Weights of a small GPT-style language model, trained from scratch on English Wikipedia: MLP 448 SwiGLU, untied embeddings.
Each number is 128 + 24 x the weight over its row's rms, rounded and kept within 0 to 255. Layers, rows and columns count from 0. Numbers have three digits each. The size before them is the row's rms in percent of the matrix's.

# layer 2 MLP down (transposed), 448x192, rms 0.0691, rows 402-447, columns 0-63
092:151120127130155134170130113104108107148114154123090129061165125138137147102148128126104147135106113140123075169165181134125100134124114169165118158155117126100149090168145110099101116121096120
101:128124130159109132076109157158104180088142148145116141113107077096101142133135149097111105075116129154126165161082078145128108111167125174114134127139110089191123145155145152128125146072126112
092:115096139128142128141128159135143129158124083137165109149129135123109122119150167181146110101140113136121117154127155118126087116095118123138155091163131115165154118122123163137109115136149140
102:118177114144143117122144153122071139097085127143115133114136108108138099120118090127125126126155148146131151093144151126100115095138114092094152087127119153145111098111117129159124159126134159
063:122134093149092109149118098133147113156112112124153172164105152086125105101091143124163163136106092086177136107128118120101155142137138111163124114115158128114128105119117121103097162179125179
099:130068125128090184124125107139177114179137158109115125127091128119110175143107119152145111102128174110187113143159101095148110159105112101111156113126160116140084127160146081157137082115120096
106:127158142086148143130114165105144180150085137134115130148161101140143119146154092109085125138124135133117143152138083124144171103105100083110097104093111084096128144121145120138087135161136111
114:120123147099132164200106145112137157111129124132127127080135121128152152151138133130113083128110153128115106126103141120104134135125142135153135108117085102126113128107150149149091109107107117
100:154178067118116117133156112125115132130120099144074132119155147147136136162115143172139133116161139132137105092144085165175091135086106115145155091104136130152115092104145108157132124122094108
106:096077119133157147138135173133114156127119112115149119139120117106104177136089099177110110067130132148136161141134159124138109098107101092084129121171193114146105119154148123157127140092108135
112:125124114145111131154104159122134124189105128130168130150061132117127142148108140112093134093116111123103103144119164102080128128074120108097125134106130166155105109142102078101154112138155158
108:161094129124106149111104147124144124149123119132134124091103101108152147134150073141105160136168155147149141143118137137113088158139147119085146124137112156163103120124114108146108153095142133
094:085172132135135117123121122137088154149129075147091095143154118136102167103109159123123119109135123138122130153103176124174144137133144151173075118130091106111143101115090106116123132106130171
106:142110097183132159136153120160115155167102194081121121101142123136089102134138123094103164117157095148090107115132173153153114145115100114136098093111153133087143118122109103085058130123102158
091:105151075122151129100111113075151147128121114140132136109103117185115130123088119100067128109139117138148117132124127135110127127187145092143091164164149163101159116066147140126124135124133114
079:146103121132154147148128097119154142125111123092149115131094146129091139132129126098128091116129133147096164142127095119110060129130170152126137106108161110117115123130138117204167147121163122
115:130106094179129111102134160186164129104118081129189159152104146069161104131164125137116091093146099116137137117142147181126133131131118173137117135092133081140101139137134110152115097087131097
082:144163134105136125096108116114114094118114177111156124115127088140168110117125139130133138175115151087100114105091131165116149126136128143114154157111107131119124093153145159148143105106078114
107:103128148138118119163111114120123145113097130113122124168173140139099167099127107143120121109130099155122100128124144128131115177127135130133104098145162123117108114124128084128077133124153115
100:119151145159151128095107169120137122139151079132097138141145086160118125116113132091149144124110149135115086140151148102134134088077146129096105106162162079121172154136128122095068146133133135
094:136119098150101122120125121113113157120076119112141126132154085119134118109134094165098097108134134126136101162148127124126119137043113124114085130089134086133095122112132157121157129149129079
095:142107138081122152131125098153107136155157137094109141097125134128130131127122159146142160172151107130097161105118133167126091150102116112106137148152144150186168096133122158174086123144150098
086:112165170122139130141133176142138138138117119144132115146159104116148154138135128126128113072149142105146148156109119146135155130123167129120110141142155188130113123127125126126116120152075145
109:159061075136112106142124151146088129104131126072118115109094092067121180146102147164149120098100139105161096111128192128152107114116106125154172165118129118144105141134126095156136107121115156
103:156124105129150167118080100121118074145115130130130099147132099151085172120109122174155166095112130150140135113148122164111137134129120118150112161145120106124112145145109141132131117165082139
073:150134135083119154124161133169137188169096124147114112119091172129118146126118153104121131108114124136151145105137120113114112118154098188121139135114118150158139133104147126169127143133112149
105:139117081136101154093126147137111151136125103139118145113141145104090126103115124098111154161147106110147121125160156093116156111130117109138107099115150149098138111123096129137125095162155109
081:098112136089150172097116140117128145151144149080119137071094120116173122132139101125145123119143125123074142112109134093144165115114115171119104125131134088133131122138103103117151077163112150
116:103138117122122143169125140080129164139104146139123085105116110123136154104170114092111108108135105112185133084121122113130117165106160126163140137094133070140110121148110144147143121167055148
100:091126105091136141103084140106099150107121130108136165140127127114130140119091095103127173133120129138142150114105148124129123114139143152111098154148135100160133119132129175124117112084114136
089:126121147110139104150073130142119121109131082157147085071117111115169153141127119153122132101131112084144138128124076147142106120118090082098129163096126148131148143128152133111118123170105139
098:155118111099101137118131125142122130193135111088096096152137121113134159122116091143102129159143114106134096170098122143107074161159105105104159140136118180136145136170131118145214123102104094
090:150171123132088130191113128123145158112105113155153102148145160129129117141126151118096124100127092121150128172161132138103139112152157098149155124117143117176141143117114131129130146174124110
106:132099131117084127111119105126150145170119072120082132139164133168110133108128150152144146103150125108116152153172133096125091101133122126141129134145129113126110150115113185099130154135131117
121:130095116128137143123104102141103142115131091095149089107155099122117138128111153086099171129113166169131173106136124160113067164113113107187100173142126157133141152134118129129131173138159111
114:169109135110097082080147150164110063128143132101183131109138135162155136156170120097122126152124091158128106123119152106115146164134122149086168137123160132094130115117155157155114136133088170
110:133126127133134148142133106163115094160148148130144155137156102102169146121090110135101146137144144088160143183123150138148101112110155100161117136125110145126094130096153115166095134119116134
102:150154132102125144098121111104157106114123089151118131127102112116106148174112133092134117108126120105081124131143113107142128148179160100133129116148133159159167093132136118140098113119168144
094:101129139124111120094100118116106110109122140069122150144097120109145124154080115101106176150122166103105114175114162151118134075136142141139114124119103113120144117133133147122110102125123144
101:175091067121062154138077144106160146087112119102126124136134131140101133114135114114119151100152135101152093130109093134078136118123093109114078150119095148090102102142120131129118136141146128
091:165145097140138144119129124109114152128127121129125145153134106106093153120121144152112126140118122114174118153109136129112197130175094130125154094117137166122128070112089125134122123081073097
124:143133174128114132095109109121147119134141121147143107120135097118135127086161140113148121101134156122129126135131169170123143097112125143132140115135087110144132111159120191117154129125103121
098:135187127140097161171112125109146135109092137131135093129125132110099108082133145116106118175115154120127120137112140166139165140090083136122152102117150145147125114189123155108142116079125156
097:106158123127137153120114119125149118158128129163114130122162104143131151104128142129142110162134109086125168130120128088130118150135126115131107125135153116133105099157132084131125104157117134
109:101098109106130124108157122112114093143126126142103131119149182137129146137100092111106095142164149176143153121094136152115068107128110090143112141109116154130148133124133125091087155130124157
102:144127130132093094123129183144122109149101129178104153121141085148172148124176118145106121134112149110158113117123122127110165126114116176096111121077120125155093099153098119094105116117129123
# layer 2 MLP gate, 448x192, rms 0.0693, rows 403-447, columns 0-63
101:128133112153142152126142157128114114165122104099182133124155171172143088111122159129159113096138170079111127122149149075099123114120127081120095076132133119147157107125097090103097090175100133
092:167121095138096103162164120169139160128136126115098122158137157194105148144114098105128128185149120149098186122166070144144154143136111125113073145144099139100125143157154117110132151151119133
098:150081121130115113145090157140136148130165120127136134111167100116086086137127160187126172099105136118124103136096115149157173127136114098142073117168147134152131177181165093108111084144091171
068:184094140129173115135188184143126134144164081108092151101130158121110131117118135084154143143175165146101137129110112160117128110117115104120097119127138087110110166151166126115123068108139076
107:092152118169068135137080119136109097111125131113134148080119108143151124133137117104162117139161133143125111154124097180145108113095151119137123154094147116109156135128121077133124150139173134
109:146178153041109120106096123117120142084113105145140106127168055092108152132158127159141113143162126137133094098143137157173144128124109131109146109133120087168114131107123147127120134116139114
112:165072148104117158160101103133155134157146094128111141114111118129137124128080128114140145173122160134108120104148107121099090132116144117135104146172124133167132140145187151144110086143098132
098:069147075116110129147134131161112141146117114154133144114155150156142091120095122117150131135166121136152082128119118168140118149113081139163164059135153110099135126127136126112153083134127113
111:135096126138128200109154126123133187128196104110121126137080118168128159144101166147145139127099125121128173142163133125162139096119111128169123111162200128138119124123129120088092112115115133
107:138106134123156108164104086117118138151124148102177131100128128094133086117059170151109101094120157137135119119104112147127139147131099108119138159118115156155113146177143106124107087070086145
106:172107134163121144138147119188119115173166134118159089134143128173130120138085166125132098116130146138143104127132104117097092149071087120183136169109171126140109157157100165131117136145082096
097:125151112098160082115157180175092103167135139114118116097128120136103162074098133131132154131114155084119120125081137117140124118123118122188091113135083099093118138109116122162160140143110147
095:141126084129088135111103164107125138156114113072145131132145123146121089117107130125124158080141133131119091136086154149124095119128111135136125179135138178110129111123085091126096090124099113
083:126131119157148109162133126173130162146175134130149131122102097128127132123169141109154130133151122099085095103116182102098089165100171140135130084127099139089107125128105103124135106121129131
088:133141134132122136128155098109107133131132117167162109128127157146141119108170139072102121116140118142168119099159128134107103059107136084171102156122112116123086125176157144127131148131138157
115:176134156090142112143175125097097149170119135105091090103102143178092123098121164129142125113144139167113101108159103083131119161144171145125112115150136167112155156116101146111125123162101156
077:155118143101136071164124141103131131115158157096061118094142169154144121113138151105087129137095130139095173138094125121123157127150152120136106112140117087103114169172125131140163129132155136
107:147110173141175137126109144101172137107141124126084069160132151122117127137143104163110137152165142151131163123120157088136144147118123135147094136131165104099123130101102130167144166132148138
103:127088117136142128131126124101148152084166104137119147124109098153106079134132144126130156122155133129117131122126124102131143124108141122100104096141151132169141069132166123110092155097135109
089:145144140142145095098132127141122113145135105137162090097080145140075145139115129133177134149143142137114116127123144112140126101121106117182082119175157149123124121112143088158132129142157140
090:124166150153152133144135130120097096136139123133187145093142148150131126131132071106139119124146080116123112122112153188117101154082134164151111140130135130134152158139131164139129089135116118
083:142117159118156093115096091102139170127178134140154106165112113158090151078126132098148122113145168143081138139095094171130130147124165126129126208085113102088134113150139123133120134103091125
107:125133165135147112124157115133161171126134129168122118111095142119103129117109132119160079149190125143123117117126104097116138138144137129126078108146159101154169144141126165112126172146133098
095:153150137127130125123123135149125142104163189129105168109155148100108146087131131088122148150132152075111140121109145101124137109112153082138156105092120111130157130129109121128128113139165110
076:143144156067130153121152114113129169123137127179093115159123176132079134127162093082124149149175130149093159128124142109124152151145158135108143127116137098113161144110120101204109121126147144
109:119162151105149104125158135093139130146162115113167102170130146093130140113079103177097082099101131120128126124100171142095133113125135152104139119139136094133137129128091116102157129113116080
078:153124169109139111097132137138172138102120121091090162142109153159147086135077130158136094100133131111128145152108157103109146146092104127097130128147146114145168121125110092108110084150115091
109:162094132137120130153129179194145084107161132141149117097121104134109113130092116119156127161143144141119142150137129131134149153142082123123095128150139139120138157133149147108134152118131121
100:172156125145181118084137154127127120112128151102093103108158086147158148124128153116179096172141135114096115095154136110120131145100116162130106122140114151137108149156156132121150142145135100
094:112121108134079101116111139145104154129119140149099135152109111131108173108115166102110105110095159120140129159123112122121138118128111099101144118095142065101149156195186166155144106089156124
104:161140119133123154098136161096104138149155105150133159184130098125127149129100112118152116152153138125147108129117135107088127135151113086088146128146151128145179080140159140129158141130140130
092:145102154095167124123119138117139146122152072123080163130142106138112147128120127133131125116130132128101135121087142133155094182069114160163115170172155099177103128141148153132125131095135145
103:181125100153108143130138118111120140122111082132109130139173135128126139151129142145153165143140124158114138094127136142129137142128090146161154142107132155151144115125149130088107146111121115
121:130159128157118140133121116143160129129122136130134162094108118145126121110169113097105122134103105094116129117086154101127170139077131087143093106118098082168180075158137158136124111108102159
117:113104124151133144135118123112114079118142143119165115118107156120136118084134127133132112158102108149139107161103154122106085089108124151116114117155156123118077155117175136133114135121132159
121:177170142082132128164080092095159148089148119132121109123154140141131083105141119100119118099115122108087139129116099132139157126151130119097144112138129115123114119156147159137140148125109132
100:135146109118096162100159149133123145088154112137143087133094101154086120150131103147187099108121126072092130126128160142138120117143143114108170111169130129123162094166132103100101107136148141
097:123101103136138148090181135151091107176112136118095141110105130101121114130148120138164113171213131155068143110136101103120106151126080127126152122150150135119130132097123092116120133113118133
104:107155188128198116164148139146114114143130134130148124087146112127146135146157141118140131101131130122113130108090143124170144155141135134142147122122137116115120153137131090183176141080137150
094:129116145113121126126135103062121129129141161125133151177128122112088131093089134122133126131105124082099161151129157117095163071150102110120146087125166165082140114135095129109094096125105122
127:125145157114079140080125123144108113092179109097179073088133117135129164096137088108158133113121156103105095117107131139120151128132165111105129116162135134150163154119100148111160142128106132
098:173159113126076137142087154136082148127131112109106144154092125137080115165154125111120101130108135140120119133134151160111120123060126144143093099124151151101170128148142122109104122178122101
096:150091137131097135098167127136091134134123107081130142189111130163151084128150133184145118093114148161147170162134098143132097085109145139109116141096154149147147142129137147108091154110105105
115:139152165142131151114118139113148168120130131070150097114115104137119102150161129151168173153113140119084129116136092119110173118142137150104105140178145098149159133136146130122140095171108128
100:120126123175155114154150084148150121139160138135143110131109144136140103127118108121172135129153125150098105103134130122176062137144118082181137118147166170106142148126174131135117164126132133
# layer 2 MLP up, 448x192, rms 0.0693, rows 403-447, columns 0-63
096:142135175083133131124100094139113168096110157153115131099131088105140157143114121101097134136103125131167182162072082149149114138169150158148169153105138112134125183154139200125128139094137119
090:130119162086113121126098163103141100114113082139139114150149091056111089116147176145112162121123161170166142121110157144119153103111155136133136077155116102149107131121136142119134121131163106
099:139158104117120136153132080112150119118081126118123126110112157139154170144132113094142053176143129134135116124131088109127131138123118152116155118106095135112142098081069129143157131115191083
068:133127124122092086146141121112117119123120105125096153154097122085123107143115166096148172140140094095115112121114142129092151149112136077126113102122126131091106117101158116108093111187151152
107:140148159096175127131160175087108140100126089151144132155116139131152115091177163137108123125105115107103130103114150090076173115157118141153162122125101161128115122134118200149138128123113126
102:129164141048104124109107111125097097106126114166140098113143062094093136135141119185136102111168147142106074090149121144181165145124139149146134129127138091173120120130104127115116138086126121
111:174082137104105146132086099153154114139165113136136100108104112108117134139072115122131141133128153134100132092136092094123105150109153112141110141159129135192129134121173129126100082145120126
101:115110097113118118145166130146094164133113117140098117143150088143135110123116093127156155120161110157138112145108115124128140131099102120127150098152145137110127112143129107138155091140121115
107:101114117142133068168115161147104101123082152173150111096166157121110131128094078156092117083148145144154113140118133128102132135120122089076128137146105123139132138144109121191132107123117123
111:159102124136127087165104129121124158154104152125131140118095118112144090122058197136096100112104151117139121131113118143133168143095097123112122158106132178157122145172125091128109085089087125
112:103120162112130110127111127087142134143085118123112119102126115078164134094150128173098127165114136123134155159133158130126117133156144119084120128144132129117151131110153152118142104104112133
102:095176133117125139141078133132117132133125091099101099125190107146089143097146128109078153115099132104109157136089142154161132132115158140218100108123073112117140145102104095150141120117104161
108:142114089148158147110135132141129171151130155063116123138156130143124072132145132087130173118118064099088093121109167170139104111102110111109118112120108164100135131120085087084081104124079109
087:127134159108134166181119102152091151164138118112107109162110091124149126141170126137118093143155126140126148191153086105070116132130120170100099116145146144117135150153113112122136131114123132
084:111148090130153133157123097150095150092102103134137117129154162137159104143150121067088158141088124158144137091144167116124109128150117112158110143118140114115095097143156148139090157123127179
111:089125071166107125127087126158150122091060133144146160140149108082165105157125118148126103112124121085119147152083172177144139118124099130126114141083084107124069097135134103146094132083128110
075:121174136194102142100094136132091113114124118161151126125110118131146133121108115114159137146175122136151097086134101145136108140099080118108165185133171160148154080103145131114115153122139093
111:123137120140086123189180158145080130129122105150097129097100129128134109136141142088125107094123138166162060161161110156101097130108116151117152118120169091138130105110133140142068146121123136
104:143087118138179117138123146120171110118170063107053142162155108155152102130093123111149125144148161143153138147090135122098146108109077120124103123134171060111140147150165134148116127124158101
092:135117109122130137134103123096165148123107118119146150125152094098138115088150116170105107096142124114108121169114126130074117149076120123096089111116119104118126144148120173072155165138106106
094:149117102129102154151129136114130120120152120130095089123173111105167129169168113159116107142123122137111126116078171163146099120093088102189112157171152138105106145101075104166136119090137119
089:110149133111143130142159199161140128157108130131134095123101129109159162147112150157136112093121162135137120120136139152150141135124141138109120127148133152145116144137103135131114097118072104
107:130095118138143133126126120138085108124096121067127126149124114103134138161138119166150182117104151124128117118097174159156112134097108133133153172124113155105092143119137089146117089127100175
097:122086117125117133124128136127134121139105067116133104162141116173161125166117115152125137105095099171144094146145108149121121149144102160127117125150141128137091151125145137150137146116083160
078:143131133145092084128164113128142115148096119117106146146095148130162137144110162125124116119088130119168149116098121141113123117162088153156089128172122130133139115124166114126124144157129136
108:116168128098144145116170186098162148113133160128143134136160127098117134131099094156107108105104130116115106089085138130098116135170160103124112123143143145137131151139096139101174129132125100
094:109113123111155116091152140118120146154149136095143145060097088125175149154126137134170132151143132116064108131118105114131167172131100174121101113130164104146107135139106097098130122157137153
120:129165127122136145133122151054130157139103131130126066106109131116128153119171112112143126083159121114154143060143156125128124128146141136163163128111134086127157148143107168131141109140099116
102:096163126136127119122120148128124132113097134138112162115159098123154137111107134109112161131126107110163116106141151117130130130114148168150095146119092102140116127144134158122120145109129119
090:152135117089127126140082105142143128149150085124131102147140142155156148125103085170141150122134119133147176121147183163126112121141147135138158157106134164129154136105141147134108096136083128
097:102135102131148083100091149117133159143092125119113077123148168166103150109121141105091093140138116089077123161086107141161073102107087151137103123152122119113099176140153135152149103122109107
093:171119092138118152192125168125162165074162139158149130161140164129113127177089153139128159116152122123139154132109146134114088121127157124148116187133173103192140109139148136117122138166145074
108:131077111163127131125144112120142123160093051161117114157151143159129139111133173153156171111135119158124108100177127108113129119118134102172154145132119111152137146128113134084111144130144133
116:124114130132093092129167136137095127147110127154092095145105130122132119141138161176172133120173136158146118123128118115121117116164083186091151108169161136106103169098131088097131133124134163
114:159138146118115105077160128167101130113119140116116131099127114175148126171123136099144111086145134109107142117148120144165158176138121126133186115119099133156171110104102110138134123125114105
107:155166116100093138139097129136110113108118143119127183114141092118154117154151086110073119152116122109169155166157159101155130126137133131097130118098083113115112104086103102151134142146138104
097:132124106101145155122176131133117120109112106104088111136079113114107164146160150124144085133144127114101107137122132105139138107166095094105126096156169094115182147125101086128113140148128114
096:099146162122074128125133102130113095132116078107137144114092102127130150082141128134094190137096110132127137161131163138138132120128133150169137161139113114117154140123103139137156116120101182
097:112156078116078119114092118155145112138113094092095178103076107155147138121142146090125133180145086162148152131170151110114099110098150134087144113110119166146144108136108137108061102120142143
093:119104091103154192161118100103140128122157124100104087184158122110095122141089110101063141135070132134102150125120140117120136112150173145134118107128123150126108083125071124168109138118130083
125:128131188131128145094114113152121129141152100122162136115125133161139167098136109110121149138135129100160115137145186150121122078111155139128138132120099103097142149127145173147167110142097173
098:121153123149089129135127141124136100131073144152155114113128107101160094138144140105099127137104150117115116159115152142146132155093088142171151112105112130122164100139153138138134113103129184
095:105118118183115099095134109107116134144115127073117100139120154144153145136121151156147129090123117127120131171116097111137131105097148130126118145063114114142131131178122120116148150128137132
107:090162120162116083120148127161117100098104139158119127074144115141143121126206132125136138156174094146112135089146131108086119104138104138140138107123102121119097137117093167111144162130157199
099:133119117100125075110137144113130147160104126144104174146140095145126085157179141140127135148117139120148113148123133106076170106166082199073123141097083134133093106101098074130135110136149123